Each number is 200 + 20 x the weight over its row's rms, rounded and kept within 0 to 999. Layers, rows and columns count from 0. The size before them is the row's rms in percent of the matrix's.

# layer 13 attention query, 128x128, rms 0.269, rows 0-31, columns 64-127
094,184,193,190,216,203,201,202,181,202,182,223,238,149,191,218,179,184,202,192,177,196,190,217,175,216,202,198,191,201,193,254,197,199,171,203,187,227,207,225,260,209,217,184,203,172,181,193,238,207,200,173,218,197,242,225,234,200,225,237,210,221,181,201,178
088,199,179,222,178,212,217,218,231,225,172,204,191,192,173,196,220,214,204,186,215,203,205,156,219,200,187,173,201,180,169,192,189,214,185,207,196,204,201,224,196,177,176,216,174,196,197,209,176,201,178,181,184,189,199,209,179,200,184,225,182,188,215,190,173
080,193,215,230,199,177,210,193,219,217,249,189,185,202,209,199,193,184,184,161,215,184,203,223,204,190,243,203,200,236,204,187,232,222,193,201,197,215,210,180,215,216,171,206,176,251,198,193,211,175,206,204,239,205,230,193,210,189,197,202,199,225,156,213,193
098,207,185,207,197,186,191,223,193,192,194,192,213,179,209,210,242,234,171,217,159,217,205,215,204,183,182,213,193,202,222,195,177,221,176,174,199,202,151,208,196,183,198,207,225,206,198,183,209,188,182,221,218,169,189,200,190,198,189,214,190,195,188,168,207
079,180,221,196,188,195,185,206,230,205,193,168,204,209,182,192,185,187,200,179,192,225,210,239,180,200,219,226,185,193,226,181,196,164,193,175,198,222,213,157,160,216,203,200,206,185,186,208,151,216,208,214,245,200,214,223,191,215,166,208,191,211,234,209,169
096,195,208,193,217,206,226,181,209,209,213,137,211,177,230,198,181,181,207,203,164,157,179,204,224,204,177,201,161,179,215,205,192,227,199,165,204,203,216,203,178,194,224,175,226,197,203,210,193,227,224,219,186,194,194,238,171,185,201,187,211,196,192,226,146
082,202,183,212,194,211,186,193,146,202,187,222,188,192,157,183,211,208,182,191,204,218,164,187,197,178,164,178,208,202,218,172,210,182,175,242,200,207,192,203,192,209,200,189,198,149,182,164,218,219,213,186,191,191,169,234,214,197,212,244,194,187,175,195,176
100,177,163,192,193,203,164,231,217,226,215,174,199,226,213,184,175,157,213,161,209,173,227,224,192,202,203,205,221,213,213,209,192,209,208,231,179,207,211,219,215,232,171,174,180,207,221,190,231,194,148,196,160,190,164,197,184,198,159,245,222,212,168,202,208
099,188,208,227,195,181,143,185,206,207,208,183,197,200,199,199,222,238,226,185,214,221,199,183,186,204,215,180,209,186,184,177,191,207,195,170,223,216,193,177,213,175,179,205,200,197,166,209,179,164,195,197,189,204,217,235,176,190,208,170,165,222,216,208,214
100,202,236,191,214,244,202,178,209,209,182,215,204,181,182,188,183,197,207,167,209,207,177,185,183,232,172,220,212,202,189,191,184,169,153,192,190,211,167,210,199,227,205,201,187,191,208,208,207,207,218,170,240,195,220,189,230,206,226,189,222,175,195,218,192
104,211,207,198,227,179,212,216,202,198,181,202,215,172,204,180,211,196,189,224,171,216,198,204,199,210,204,209,177,206,208,215,218,186,195,167,222,239,215,209,212,196,227,180,219,235,184,205,221,192,183,172,214,195,171,192,208,164,210,206,220,173,237,233,185
102,213,200,207,221,212,203,214,159,239,158,205,196,156,189,205,212,179,207,205,221,173,194,187,195,222,162,151,184,217,204,192,191,201,212,177,173,205,186,201,195,206,230,200,206,178,162,199,225,201,189,198,175,181,219,178,218,193,210,230,194,187,194,187,174
107,220,230,225,215,208,164,222,166,198,196,222,235,189,200,205,208,172,217,170,220,177,194,219,169,207,181,242,180,183,162,214,206,211,202,216,235,173,160,219,231,202,186,233,240,212,236,180,196,212,214,204,209,233,181,173,248,199,187,206,212,239,207,199,208
112,231,199,192,195,179,217,192,205,204,195,235,200,158,199,222,178,176,201,188,181,206,223,203,206,199,200,158,196,191,202,237,209,201,197,192,193,216,152,202,239,204,212,183,219,200,192,224,207,216,251,163,178,212,192,223,194,195,183,189,201,200,202,197,180
109,184,219,196,142,212,191,197,200,211,188,196,205,215,208,209,202,182,224,219,162,208,210,172,212,211,190,209,176,228,187,209,177,213,257,208,217,223,207,193,221,165,247,231,204,191,210,201,227,199,236,198,203,205,243,229,225,221,186,185,216,220,184,207,208
098,206,204,207,212,172,218,204,176,180,194,221,192,232,143,234,219,188,224,163,208,183,200,223,175,205,193,203,187,169,227,187,179,171,188,205,196,213,182,182,180,208,209,226,202,199,231,188,196,200,189,213,197,194,177,210,210,158,222,192,217,219,193,221,209
091,201,171,217,215,196,177,219,213,249,185,193,195,181,220,199,160,203,190,209,199,199,199,204,219,206,185,179,167,201,210,197,168,242,207,188,232,185,187,227,202,173,203,224,228,192,197,213,216,187,178,251,186,203,188,216,209,183,209,188,214,185,200,198,189
135,190,180,190,197,187,177,242,209,190,193,221,198,173,163,224,171,194,218,215,220,205,184,217,211,171,190,158,181,168,186,236,199,209,198,203,189,225,194,213,186,199,201,217,224,193,200,218,220,189,206,190,209,190,195,212,233,203,249,205,195,200,236,203,188
082,190,197,200,218,188,212,171,224,205,197,223,197,194,193,189,175,203,192,172,210,232,209,192,224,208,175,214,188,220,196,186,225,235,201,246,158,227,217,204,191,218,164,240,186,229,175,245,180,184,178,179,205,223,202,213,223,223,176,184,198,195,199,186,216
103,201,159,179,225,193,186,266,192,183,198,210,208,189,199,209,174,200,203,207,181,191,207,169,229,189,184,179,198,144,196,213,184,200,214,197,193,217,203,192,185,214,194,227,190,227,205,230,194,186,185,178,197,199,215,199,212,185,191,192,182,173,204,189,214
082,181,209,238,232,195,209,206,165,191,194,220,227,220,182,181,201,216,219,191,187,217,168,189,210,236,221,213,210,182,221,191,200,219,167,209,191,222,184,202,209,214,207,231,235,208,192,183,182,205,195,193,212,204,238,200,246,215,195,213,224,193,214,227,183
088,204,201,183,154,232,222,189,189,215,187,214,205,214,180,190,262,201,210,205,192,214,188,190,179,203,193,228,179,175,189,191,182,163,224,176,205,194,259,229,178,187,216,197,171,214,203,230,169,205,203,176,190,185,201,213,180,204,193,194,187,211,210,211,203
091,164,202,179,220,217,186,222,211,198,170,208,233,182,169,210,180,158,209,213,174,211,197,192,235,184,205,197,205,189,238,231,198,199,191,171,213,207,208,179,176,212,175,192,179,219,240,211,187,212,183,204,185,233,189,202,215,187,240,225,191,170,236,193,246
089,213,207,192,231,207,160,176,182,226,192,153,202,200,211,158,168,205,162,204,209,201,221,236,234,195,212,213,222,235,215,196,233,203,202,238,207,221,179,181,219,223,188,187,208,213,209,222,213,201,218,220,185,185,190,169,200,249,185,186,206,177,206,188,205
102,239,204,233,202,188,192,205,189,210,159,218,192,157,203,236,204,159,182,213,190,191,238,190,200,194,197,166,185,223,215,242,197,213,204,174,203,180,193,228,168,246,220,200,215,186,177,176,188,206,201,191,181,225,196,193,215,181,179,212,206,179,216,232,174
109,192,205,191,228,179,222,192,213,171,199,209,199,235,214,169,190,186,196,195,205,221,218,208,184,234,216,238,213,179,179,200,203,202,186,214,218,216,178,211,189,212,170,198,203,197,189,227,172,184,229,207,219,181,223,178,217,214,161,215,182,217,172,223,190
120,210,221,170,192,187,165,225,224,220,203,188,194,197,197,216,211,221,207,202,202,189,206,205,224,196,217,205,157,223,242,216,196,168,175,158,196,202,228,186,188,190,194,182,191,209,208,217,189,201,213,208,252,222,201,186,223,204,209,194,198,221,237,240,210
103,235,184,215,226,229,215,211,207,216,181,228,218,199,209,224,169,213,200,197,201,199,184,187,213,216,225,183,204,191,205,221,165,196,189,187,176,155,234,166,189,201,211,232,232,182,160,202,220,202,194,244,204,183,230,222,229,219,194,200,195,199,223,200,208
105,199,167,200,210,213,231,196,201,175,206,188,186,165,208,188,190,215,211,185,191,189,207,191,193,196,192,193,221,145,211,216,183,212,208,228,223,169,174,179,156,216,216,202,221,187,192,196,179,192,225,174,177,157,229,220,166,227,184,202,185,166,181,186,209
108,196,212,161,184,206,224,183,211,201,172,216,205,194,240,209,255,194,222,209,207,193,206,212,191,212,173,260,259,194,198,202,195,199,189,195,192,235,194,177,171,226,191,190,201,212,206,153,196,227,161,175,192,214,215,170,228,195,216,224,237,208,209,196,225
106,185,165,176,213,159,178,205,187,212,192,202,205,187,223,217,178,189,241,221,196,196,197,182,208,192,218,209,192,165,213,190,178,188,191,223,199,204,191,201,208,227,210,215,212,198,204,193,187,219,182,162,181,157,201,223,208,182,206,236,225,215,217,210,221
105,199,156,179,206,170,235,215,176,199,165,177,204,223,201,201,218,203,222,226,240,179,167,236,195,194,193,197,194,195,209,190,221,214,225,226,194,200,181,203,252,202,174,214,196,217,182,202,186,227,225,170,195,191,198,240,181,198,184,194,201,222,212,248,169
# layer 13 attention key, 128x128, rms 0.279, rows 0-31, columns 64-127
106,230,169,224,209,190,235,205,170,209,210,217,174,163,199,188,186,227,212,188,220,204,204,183,218,182,185,195,184,181,235,154,161,175,186,234,190,209,173,204,150,198,226,204,210,197,188,179,238,206,210,209,217,217,180,186,183,197,201,168,172,201,207,209,190
128,204,188,173,211,216,201,218,165,210,182,220,229,207,185,175,176,208,197,215,224,196,204,232,176,216,191,213,228,217,197,202,211,196,224,161,155,180,210,220,222,215,187,207,198,197,211,212,187,187,206,216,231,190,212,223,175,215,222,200,220,204,196,181,168
116,196,244,214,197,225,205,186,198,194,161,209,223,219,236,197,223,197,184,196,184,202,221,210,225,235,200,221,231,204,196,250,215,228,213,168,239,195,246,212,201,183,176,156,199,193,180,191,254,228,182,193,201,210,197,204,158,198,187,197,223,204,212,197,199
111,201,213,202,223,192,197,189,216,208,198,189,217,207,207,180,210,235,190,225,223,174,131,245,184,196,163,216,234,218,209,201,207,166,225,197,189,183,198,184,197,209,244,192,182,182,173,211,201,219,190,223,177,186,199,236,216,197,207,179,184,191,189,190,198
113,212,239,216,222,201,195,232,201,200,195,241,201,200,185,179,200,207,167,184,196,172,206,179,191,189,161,248,205,209,174,198,200,187,219,228,192,193,189,200,189,206,193,210,180,189,171,214,213,181,196,198,188,179,218,181,198,182,218,210,222,206,230,170,225
089,215,183,209,191,173,185,247,184,172,174,181,216,192,188,195,194,224,207,200,190,204,201,209,202,191,217,190,168,181,189,185,172,167,230,208,190,203,197,238,180,190,189,224,227,172,217,185,166,205,188,208,209,252,181,186,178,199,203,226,187,198,185,213,225
083,171,228,200,186,202,224,173,180,226,203,220,187,203,196,182,193,190,175,181,227,202,222,195,190,234,177,211,218,198,211,179,246,192,163,184,226,203,166,224,188,199,227,212,185,210,153,218,238,203,194,178,181,202,191,214,192,196,183,198,206,188,218,205,165
104,207,239,227,185,183,213,218,210,166,222,213,196,238,197,210,196,184,193,165,207,185,218,182,193,153,194,206,198,184,187,190,230,218,189,206,184,206,200,214,180,180,216,218,202,220,204,199,169,231,181,199,179,189,183,227,190,182,218,195,226,203,239,229,223
099,215,229,207,218,189,228,211,205,231,177,202,201,208,189,179,194,197,191,164,190,212,170,201,209,205,175,172,204,203,175,210,142,197,199,208,206,223,226,195,201,191,201,214,206,206,208,177,185,227,199,191,257,211,210,237,206,209,206,190,198,210,216,170,187
097,223,187,207,199,181,197,196,226,220,204,200,191,183,204,165,194,222,216,175,221,187,210,175,177,218,188,185,215,212,231,188,199,207,161,183,227,189,210,212,166,190,181,195,230,165,204,210,220,223,184,217,244,219,218,214,208,213,211,181,235,217,228,175,231
112,173,225,165,211,182,183,171,215,210,204,200,197,219,237,197,233,205,200,189,208,203,177,163,185,182,220,233,209,159,196,238,162,191,210,191,203,220,204,209,229,194,189,177,174,230,197,197,250,214,205,222,179,172,224,251,207,159,212,193,169,185,245,214,193
114,198,227,186,193,232,181,173,208,220,196,201,170,152,189,212,191,176,232,201,210,191,195,197,215,227,246,132,186,181,204,206,201,213,179,217,218,205,181,188,226,191,231,190,188,176,210,215,218,184,189,180,207,179,218,208,206,206,210,194,195,193,203,183,186
099,230,176,212,210,189,192,222,199,247,212,229,241,183,185,210,170,183,208,245,213,154,213,195,180,211,187,245,183,208,219,202,176,205,201,204,205,175,183,210,244,227,173,226,219,186,199,230,196,186,195,194,208,191,154,183,224,187,213,205,188,176,217,214,205
108,174,204,203,197,211,214,189,184,198,225,179,249,190,202,203,212,183,202,222,177,225,217,215,209,199,194,203,173,233,202,200,234,191,220,177,203,214,203,195,230,191,215,197,221,187,170,220,210,252,191,188,241,210,196,218,239,213,208,167,211,227,213,213,178
104,204,233,179,157,207,206,208,191,205,217,228,185,207,220,192,172,207,218,197,207,216,187,214,164,181,206,188,197,233,203,229,170,184,219,203,145,188,200,221,216,188,198,190,168,183,177,219,207,243,172,219,162,202,199,188,222,217,184,182,209,205,196,184,168
091,213,201,194,168,223,182,240,165,216,203,203,216,215,208,193,233,205,214,165,204,205,228,195,182,184,200,201,197,218,214,195,211,175,211,166,183,225,185,197,203,209,204,160,237,199,202,218,177,189,182,184,196,183,180,190,217,178,187,227,187,206,226,211,194
112,210,170,207,195,213,211,211,178,162,184,207,206,193,179,206,242,199,207,174,233,236,193,241,203,222,208,162,227,168,191,178,195,210,189,190,189,185,215,193,195,212,199,155,230,187,243,187,171,175,211,202,229,201,202,226,160,227,227,206,221,192,198,213,212
120,202,191,198,228,207,225,221,198,226,176,219,217,212,218,212,220,218,225,198,212,208,199,171,198,242,187,201,214,205,194,217,186,152,194,205,206,197,166,177,183,165,213,170,218,199,176,217,197,204,208,224,211,202,205,170,189,178,191,192,188,188,197,169,184
144,206,223,187,201,218,191,198,219,204,221,237,192,191,204,201,215,219,184,223,221,194,175,251,174,149,172,247,235,192,207,224,200,184,231,156,206,197,208,225,222,189,167,233,205,216,217,216,198,197,177,206,181,166,198,229,187,191,210,186,190,204,217,210,204
130,169,190,188,192,187,197,203,191,158,204,192,224,186,222,211,222,172,207,208,190,217,217,204,218,222,241,209,167,233,194,206,191,209,223,230,216,192,190,218,181,224,211,196,204,168,216,195,219,216,203,186,170,227,206,180,199,192,187,219,192,182,214,225,227
093,174,226,173,190,179,181,209,246,179,209,177,214,215,202,165,192,169,191,197,190,191,211,193,242,202,197,189,188,189,224,216,219,198,164,185,188,221,197,213,200,165,219,196,162,189,237,217,199,212,165,186,218,204,192,201,194,203,201,213,235,193,214,211,209
095,214,141,227,229,214,216,218,202,199,196,190,190,222,209,208,220,213,207,185,228,211,238,214,204,169,168,184,201,203,225,208,192,170,184,191,161,170,164,211,188,199,199,193,166,193,185,178,191,239,241,203,185,166,222,215,199,228,191,206,220,214,214,188,158
086,209,200,205,226,216,168,199,189,216,211,212,177,200,199,192,228,191,212,206,215,208,228,202,211,211,210,210,174,147,186,176,153,206,210,211,193,191,204,214,210,207,191,215,215,195,190,171,184,202,159,206,199,188,246,201,174,174,201,227,238,180,196,183,237
112,164,205,202,191,194,175,198,254,195,238,223,225,185,185,208,220,194,189,175,208,200,215,198,204,190,212,207,193,186,211,204,201,213,214,207,185,195,214,192,196,173,195,215,185,207,193,219,211,204,187,183,191,238,167,228,221,186,200,164,189,233,213,208,190
086,219,251,177,190,208,189,162,204,170,198,178,214,195,217,203,167,239,203,209,192,222,197,185,203,188,206,177,203,206,200,176,220,200,189,188,214,181,213,175,200,193,244,180,192,203,193,173,244,206,190,199,205,239,170,204,209,169,191,227,199,206,185,232,192
115,191,207,196,250,168,182,214,189,184,199,245,182,176,205,220,198,195,177,228,204,195,219,168,185,211,202,233,204,186,197,193,203,218,211,189,197,180,185,206,195,207,157,207,184,209,198,237,213,172,232,201,201,168,180,182,205,195,178,226,185,198,217,180,225
113,211,174,200,227,182,164,223,208,193,194,216,180,184,202,168,192,198,220,224,211,197,197,196,155,209,168,192,169,174,245,204,197,180,226,211,214,188,182,196,233,211,185,188,229,187,210,191,185,201,206,238,177,166,229,222,200,196,248,197,203,209,190,182,187
099,222,156,225,157,209,215,211,210,183,187,159,198,199,207,213,198,192,188,188,217,185,225,209,192,224,251,198,217,197,228,233,189,198,207,199,186,222,204,198,215,188,200,181,241,218,160,188,253,198,196,207,202,220,193,176,210,195,201,211,219,215,178,231,217
108,196,193,189,206,167,186,215,168,169,164,181,180,194,161,209,225,198,221,191,216,204,208,184,204,229,188,190,231,191,215,236,192,225,190,233,212,206,193,181,159,208,189,195,239,231,192,195,207,158,218,229,177,203,184,226,193,211,208,183,165,215,182,171,199
106,170,214,200,223,177,200,208,207,232,205,231,182,204,201,216,205,224,195,205,212,197,253,206,198,168,188,205,215,203,220,189,201,177,181,220,215,194,237,184,198,243,210,234,197,217,200,171,223,195,207,218,187,203,222,191,210,164,214,179,197,222,196,212,234
113,202,170,201,161,185,158,182,193,194,229,213,166,188,160,187,188,179,203,177,186,201,196,190,205,203,226,187,163,204,231,218,216,213,187,210,175,198,195,207,223,222,210,229,218,226,211,182,215,184,189,184,190,207,225,206,203,176,210,177,218,224,201,221,214
098,211,201,193,195,186,203,163,187,199,206,191,180,211,164,194,201,180,183,197,203,177,244,190,228,196,167,200,232,211,233,215,194,209,186,215,198,212,196,261,209,223,212,208,221,173,194,178,203,225,207,204,214,197,204,185,198,188,202,182,223,159,208,222,220
# layer 13 attention value, 128x128, rms 0.293, rows 0-22, columns 64-127
091,227,196,190,202,204,194,155,210,229,203,194,170,183,178,180,177,190,208,196,210,162,199,203,214,192,195,220,188,175,200,199,227,241,204,169,202,175,198,208,205,205,188,216,181,204,145,194,213,219,195,194,194,204,205,210,242,194,208,181,204,209,194,215,235
088,202,206,228,208,195,190,230,221,174,194,214,230,218,203,211,217,187,207,189,187,191,254,215,216,183,214,211,212,226,184,181,224,183,216,232,187,153,213,178,187,194,198,199,217,170,248,187,190,200,240,211,188,188,216,178,213,214,221,204,233,226,177,207,210
095,208,184,207,200,212,188,235,205,245,206,182,189,192,213,184,168,200,178,186,195,208,176,163,220,212,196,165,257,172,230,177,173,195,247,186,173,219,194,241,199,209,201,202,205,203,190,178,197,234,180,181,194,237,181,196,199,184,177,184,194,198,203,189,200
092,189,198,193,243,190,205,237,219,222,208,221,205,189,200,179,187,228,162,226,201,209,179,177,196,134,173,193,199,158,180,171,201,225,198,224,244,180,188,219,208,225,178,236,210,209,230,171,183,225,228,189,190,174,190,232,204,211,195,237,167,207,220,176,227
083,205,174,224,215,194,176,181,196,170,184,207,198,214,206,173,220,238,184,241,212,234,191,189,197,211,156,194,204,194,203,205,189,208,210,175,201,184,181,201,187,212,216,237,217,191,220,208,213,193,203,181,188,164,223,163,190,219,212,197,181,216,215,197,221
094,198,176,217,231,199,198,214,169,188,194,213,226,207,207,195,243,209,206,210,207,234,193,199,180,200,172,207,199,209,196,176,174,195,228,197,168,182,186,246,193,174,176,207,218,217,185,188,210,200,226,199,176,191,181,160,182,211,201,216,186,151,208,191,220
081,198,214,193,237,196,207,203,198,152,225,212,215,225,218,215,208,208,207,173,174,196,182,185,183,200,182,223,186,220,203,212,207,206,209,168,189,209,222,205,218,212,233,205,212,219,220,198,185,205,220,207,185,214,213,208,169,204,175,183,239,167,208,180,186
108,203,211,190,190,171,179,178,187,159,207,213,207,193,228,189,174,216,194,215,209,197,202,210,177,163,178,205,190,210,185,191,216,176,213,197,200,156,211,207,204,172,196,195,190,200,218,175,187,211,242,228,210,194,198,181,181,253,225,197,199,195,222,216,184
085,186,228,193,220,213,171,216,184,206,248,190,203,214,251,232,205,155,182,223,157,203,197,187,220,179,166,200,190,224,210,179,189,210,181,223,218,188,220,198,192,170,188,193,180,194,221,199,220,224,210,216,174,179,199,200,215,196,202,195,197,152,206,160,160
075,216,212,201,223,240,194,256,165,199,199,184,206,169,166,187,235,215,193,201,181,140,194,221,213,189,225,190,188,233,202,207,194,207,178,201,199,229,188,164,219,216,186,212,203,195,217,220,212,159,214,198,243,209,196,220,202,221,200,209,220,198,192,215,174
081,216,182,215,232,204,215,168,215,215,188,203,229,196,208,211,207,201,196,237,204,190,205,204,127,194,197,192,211,176,225,188,199,176,167,193,200,207,211,216,222,178,189,200,154,220,214,201,211,198,213,199,200,173,197,207,217,198,226,258,202,214,183,165,204
090,207,225,189,195,226,204,190,181,189,194,183,207,169,217,175,228,209,196,203,189,224,193,172,203,180,226,227,237,217,223,192,217,201,220,206,197,205,190,159,184,183,196,196,179,231,201,174,209,227,250,142,202,203,204,162,196,192,164,194,204,188,203,184,198
093,206,202,248,211,235,217,211,192,218,208,173,220,219,192,197,199,200,241,204,195,181,184,204,180,191,198,205,165,169,205,169,204,233,207,199,235,210,199,168,197,202,166,205,191,213,221,228,192,194,157,200,200,226,205,213,156,207,202,185,193,195,168,192,190
093,226,209,203,214,215,188,203,174,213,215,208,212,224,183,225,209,202,219,216,190,202,182,225,186,270,217,198,218,182,171,204,214,189,178,212,221,233,184,213,203,249,200,176,201,218,205,227,219,168,223,179,213,203,180,207,210,158,189,189,193,195,197,191,177
087,192,205,185,194,207,194,209,193,211,182,206,200,214,218,238,200,219,179,214,183,172,198,160,256,209,232,186,245,223,192,211,206,189,213,240,217,231,188,209,219,202,219,198,181,151,219,204,216,194,210,177,206,218,228,225,234,180,243,160,222,217,205,194,173
083,222,183,194,213,247,190,222,232,193,199,227,161,162,207,195,182,179,204,221,195,213,192,244,177,196,226,218,195,201,227,231,206,189,209,189,204,180,175,210,201,197,221,212,185,210,197,190,203,219,227,190,237,200,193,189,185,212,209,222,188,213,205,212,201
082,209,157,212,198,220,256,215,156,210,240,201,178,234,199,210,213,235,211,216,223,190,216,202,209,186,170,183,238,177,193,205,201,197,175,215,192,222,198,221,209,240,156,202,182,230,220,222,176,239,201,175,208,189,211,196,192,227,189,215,208,202,177,231,189
087,199,206,179,209,216,174,189,205,158,205,181,189,189,171,198,202,206,204,187,188,188,216,177,219,207,200,173,194,248,253,216,218,186,203,202,230,231,213,197,175,208,177,215,206,178,182,183,185,191,205,216,200,216,173,179,162,190,202,219,203,199,183,218,179
082,185,237,194,199,196,197,205,181,161,213,209,230,179,229,239,209,207,221,174,204,222,232,197,197,193,179,208,200,207,193,184,191,206,243,166,212,178,249,187,198,190,171,180,233,181,180,181,198,175,196,179,200,175,189,180,211,207,233,208,221,158,209,179,196
086,199,197,196,180,197,175,190,199,244,162,169,182,225,205,183,219,200,202,148,191,212,169,221,227,207,209,184,191,201,201,250,219,201,203,190,195,214,186,203,211,212,169,197,190,198,217,183,231,174,199,197,198,207,203,222,227,246,207,187,210,200,179,197,201
097,195,220,195,235,189,222,236,237,199,196,198,223,193,227,191,208,196,215,229,198,230,198,220,171,183,175,206,201,182,229,198,168,184,226,179,205,172,207,220,177,186,192,205,211,210,226,180,215,217,179,236,219,229,217,162,203,201,194,190,198,200,240,179,201
098,199,161,173,208,183,219,254,197,220,190,198,221,198,200,199,222,221,207,194,185,220,197,170,182,186,183,213,223,197,179,184,196,226,219,191,180,205,206,241,208,220,188,192,206,224,207,213,204,214,220,183,178,211,230,220,174,204,196,190,179,167,209,190,197
085,195,227,213,163,206,193,189,171,205,200,212,225,196,210,225,212,183,211,184,213,202,259,173,218,223,214,176,215,190,204,218,209,185,207,198,212,175,248,210,174,179,231,206,202,194,219,205,194,185,203,222,193,188,208,197,237,232,226,190,230,196,192,202,245
# layer 13 attention output (transposed), 128x128, rms 0.257, rows 0-21, columns 64-127
082,197,194,229,199,226,218,197,201,241,209,186,194,230,207,192,221,204,209,221,200,234,215,184,194,241,179,208,204,203,207,193,182,180,157,228,203,196,193,199,219,217,200,228,198,153,216,167,183,175,194,185,215,249,169,180,196,228,217,197,192,195,207,182,209
084,204,210,218,204,165,226,198,193,201,216,168,157,182,210,179,203,211,169,171,207,215,141,178,193,178,212,169,222,199,200,195,232,226,204,183,219,209,204,214,189,234,191,231,189,189,179,216,192,208,242,175,193,198,198,218,215,152,204,208,220,198,228,182,163
092,189,216,217,189,195,196,171,206,188,181,196,165,201,206,194,218,218,219,207,188,187,198,244,213,215,230,201,180,189,193,182,147,221,196,162,201,192,213,199,224,176,188,211,212,193,205,184,192,180,206,213,200,206,225,205,222,203,207,222,212,160,225,195,184
078,219,179,182,156,189,221,168,220,197,187,182,177,228,207,188,212,226,210,212,246,234,191,152,190,192,189,190,196,208,223,224,153,218,178,201,177,186,212,184,189,183,200,210,197,178,191,200,206,209,176,190,222,201,233,207,190,192,203,174,228,196,208,232,220
076,172,218,212,194,181,175,189,188,182,213,221,179,191,225,220,197,161,181,207,208,204,212,221,206,176,181,241,175,221,214,207,198,220,201,240,194,190,213,156,235,175,229,174,189,201,214,184,189,166,176,220,193,191,188,223,201,194,176,217,175,204,213,197,222
081,226,208,224,206,222,180,178,170,233,168,188,128,183,223,214,176,179,161,201,208,199,210,217,175,178,207,220,223,199,226,194,204,186,239,193,161,192,189,179,208,206,218,191,194,216,226,208,193,213,185,218,196,190,241,193,216,194,189,199,208,219,231,183,191
079,226,163,168,205,182,195,217,171,162,162,157,203,205,185,221,170,186,207,251,201,196,195,199,229,203,192,200,202,202,223,223,210,192,203,184,194,192,216,188,204,180,209,240,203,191,191,209,214,206,247,215,194,188,166,218,193,193,215,236,218,210,193,208,191
097,211,194,218,217,191,193,202,227,174,204,177,168,197,198,188,211,181,131,174,201,193,194,202,198,181,222,204,198,203,167,241,246,194,205,179,201,170,162,168,175,203,203,201,198,187,204,210,217,157,176,178,196,180,217,213,221,191,186,243,194,209,218,192,185
087,211,168,205,196,201,208,224,218,219,170,208,228,182,173,182,236,216,201,195,210,172,176,230,179,171,212,204,209,210,178,218,208,157,214,178,158,189,196,155,215,231,197,208,226,203,203,217,194,198,211,204,215,225,216,221,179,217,208,204,210,222,214,202,189
072,193,198,205,198,214,225,237,184,180,165,212,220,244,203,207,179,244,214,191,228,176,220,216,212,251,196,171,234,180,196,201,202,216,206,217,222,196,197,231,171,187,209,174,220,242,206,179,208,202,183,206,185,176,170,204,200,199,177,203,199,201,213,185,220
080,174,174,205,140,207,182,200,203,210,207,201,201,230,229,206,203,192,215,186,187,203,193,192,233,215,209,188,199,200,203,212,237,205,178,218,175,195,189,190,214,217,181,202,223,198,234,197,183,252,194,178,188,177,242,198,197,205,178,184,210,223,196,203,205
090,171,190,241,214,199,188,205,212,183,199,199,170,212,196,204,192,215,213,204,219,203,189,188,207,211,195,186,187,195,189,199,218,173,188,163,180,205,205,169,210,213,173,194,218,165,190,196,203,213,164,255,188,205,179,212,196,199,214,190,199,190,191,211,178
083,218,195,184,180,210,203,200,187,201,226,194,198,241,216,170,212,219,186,226,192,191,183,196,223,232,188,208,231,190,181,155,206,152,199,226,163,225,175,224,212,225,253,196,201,209,179,193,234,203,175,186,224,215,205,214,198,209,185,191,218,192,240,194,205
090,190,205,173,205,240,236,207,189,183,192,188,217,239,204,174,203,219,231,193,213,179,240,201,236,179,191,204,220,202,200,176,197,176,208,192,195,213,208,175,207,171,225,216,215,195,208,158,185,218,233,193,163,196,174,202,190,228,193,175,193,229,215,195,188
079,174,208,225,193,164,212,192,221,177,205,204,220,189,210,219,170,210,230,164,199,189,216,201,198,214,210,197,176,190,186,213,184,185,212,195,197,177,207,165,192,190,208,199,156,230,210,156,184,192,233,242,206,222,185,209,224,214,179,211,244,191,193,234,201
078,193,193,230,224,185,172,219,185,217,195,212,210,258,197,208,195,200,171,146,200,190,223,179,235,190,206,212,223,165,192,174,200,227,192,206,226,222,191,211,189,192,198,197,233,203,211,187,209,192,160,209,171,190,214,213,186,145,227,175,205,211,210,213,194
074,161,235,189,180,175,184,213,195,203,173,210,214,186,211,200,206,182,187,213,173,215,233,180,228,227,208,250,194,199,204,197,210,221,216,206,194,190,184,195,207,182,210,176,212,212,200,218,210,198,203,213,177,228,183,241,187,185,196,184,205,173,196,186,200
079,219,179,212,244,235,183,210,212,211,181,242,216,211,229,202,174,181,194,222,187,175,195,200,197,226,203,205,217,199,183,175,204,201,209,196,195,190,224,225,212,221,231,182,220,209,232,174,166,186,195,196,218,147,190,204,210,224,232,217,220,185,203,176,200
070,202,211,197,225,209,214,210,213,244,241,176,168,201,213,186,201,187,168,224,189,200,184,211,199,175,212,179,145,191,183,223,208,237,194,191,193,174,202,212,192,224,223,195,188,214,215,212,217,226,187,171,213,210,158,200,218,220,203,199,146,185,220,188,182
081,238,220,182,223,201,212,198,191,210,192,178,207,176,182,178,209,208,239,224,199,191,188,195,201,218,237,196,172,184,220,162,170,195,207,211,184,193,209,203,203,158,231,193,205,176,208,218,206,193,216,181,183,242,186,204,184,186,208,233,181,186,190,191,207
087,207,162,212,186,194,179,177,192,179,206,199,130,204,228,209,182,221,146,186,202,160,202,217,233,188,204,200,211,188,202,188,190,197,185,228,218,226,186,182,215,228,215,188,182,169,189,185,181,195,209,193,202,226,243,184,209,170,187,213,197,188,210,216,185
089,207,229,229,192,173,202,200,174,170,216,208,153,186,196,255,161,204,192,206,183,186,233,219,188,219,219,187,189,201,235,205,183,186,211,193,190,183,177,163,218,190,227,192,205,189,192,164,200,192,206,199,206,183,180,201,211,174,199,210,236,201,214,173,175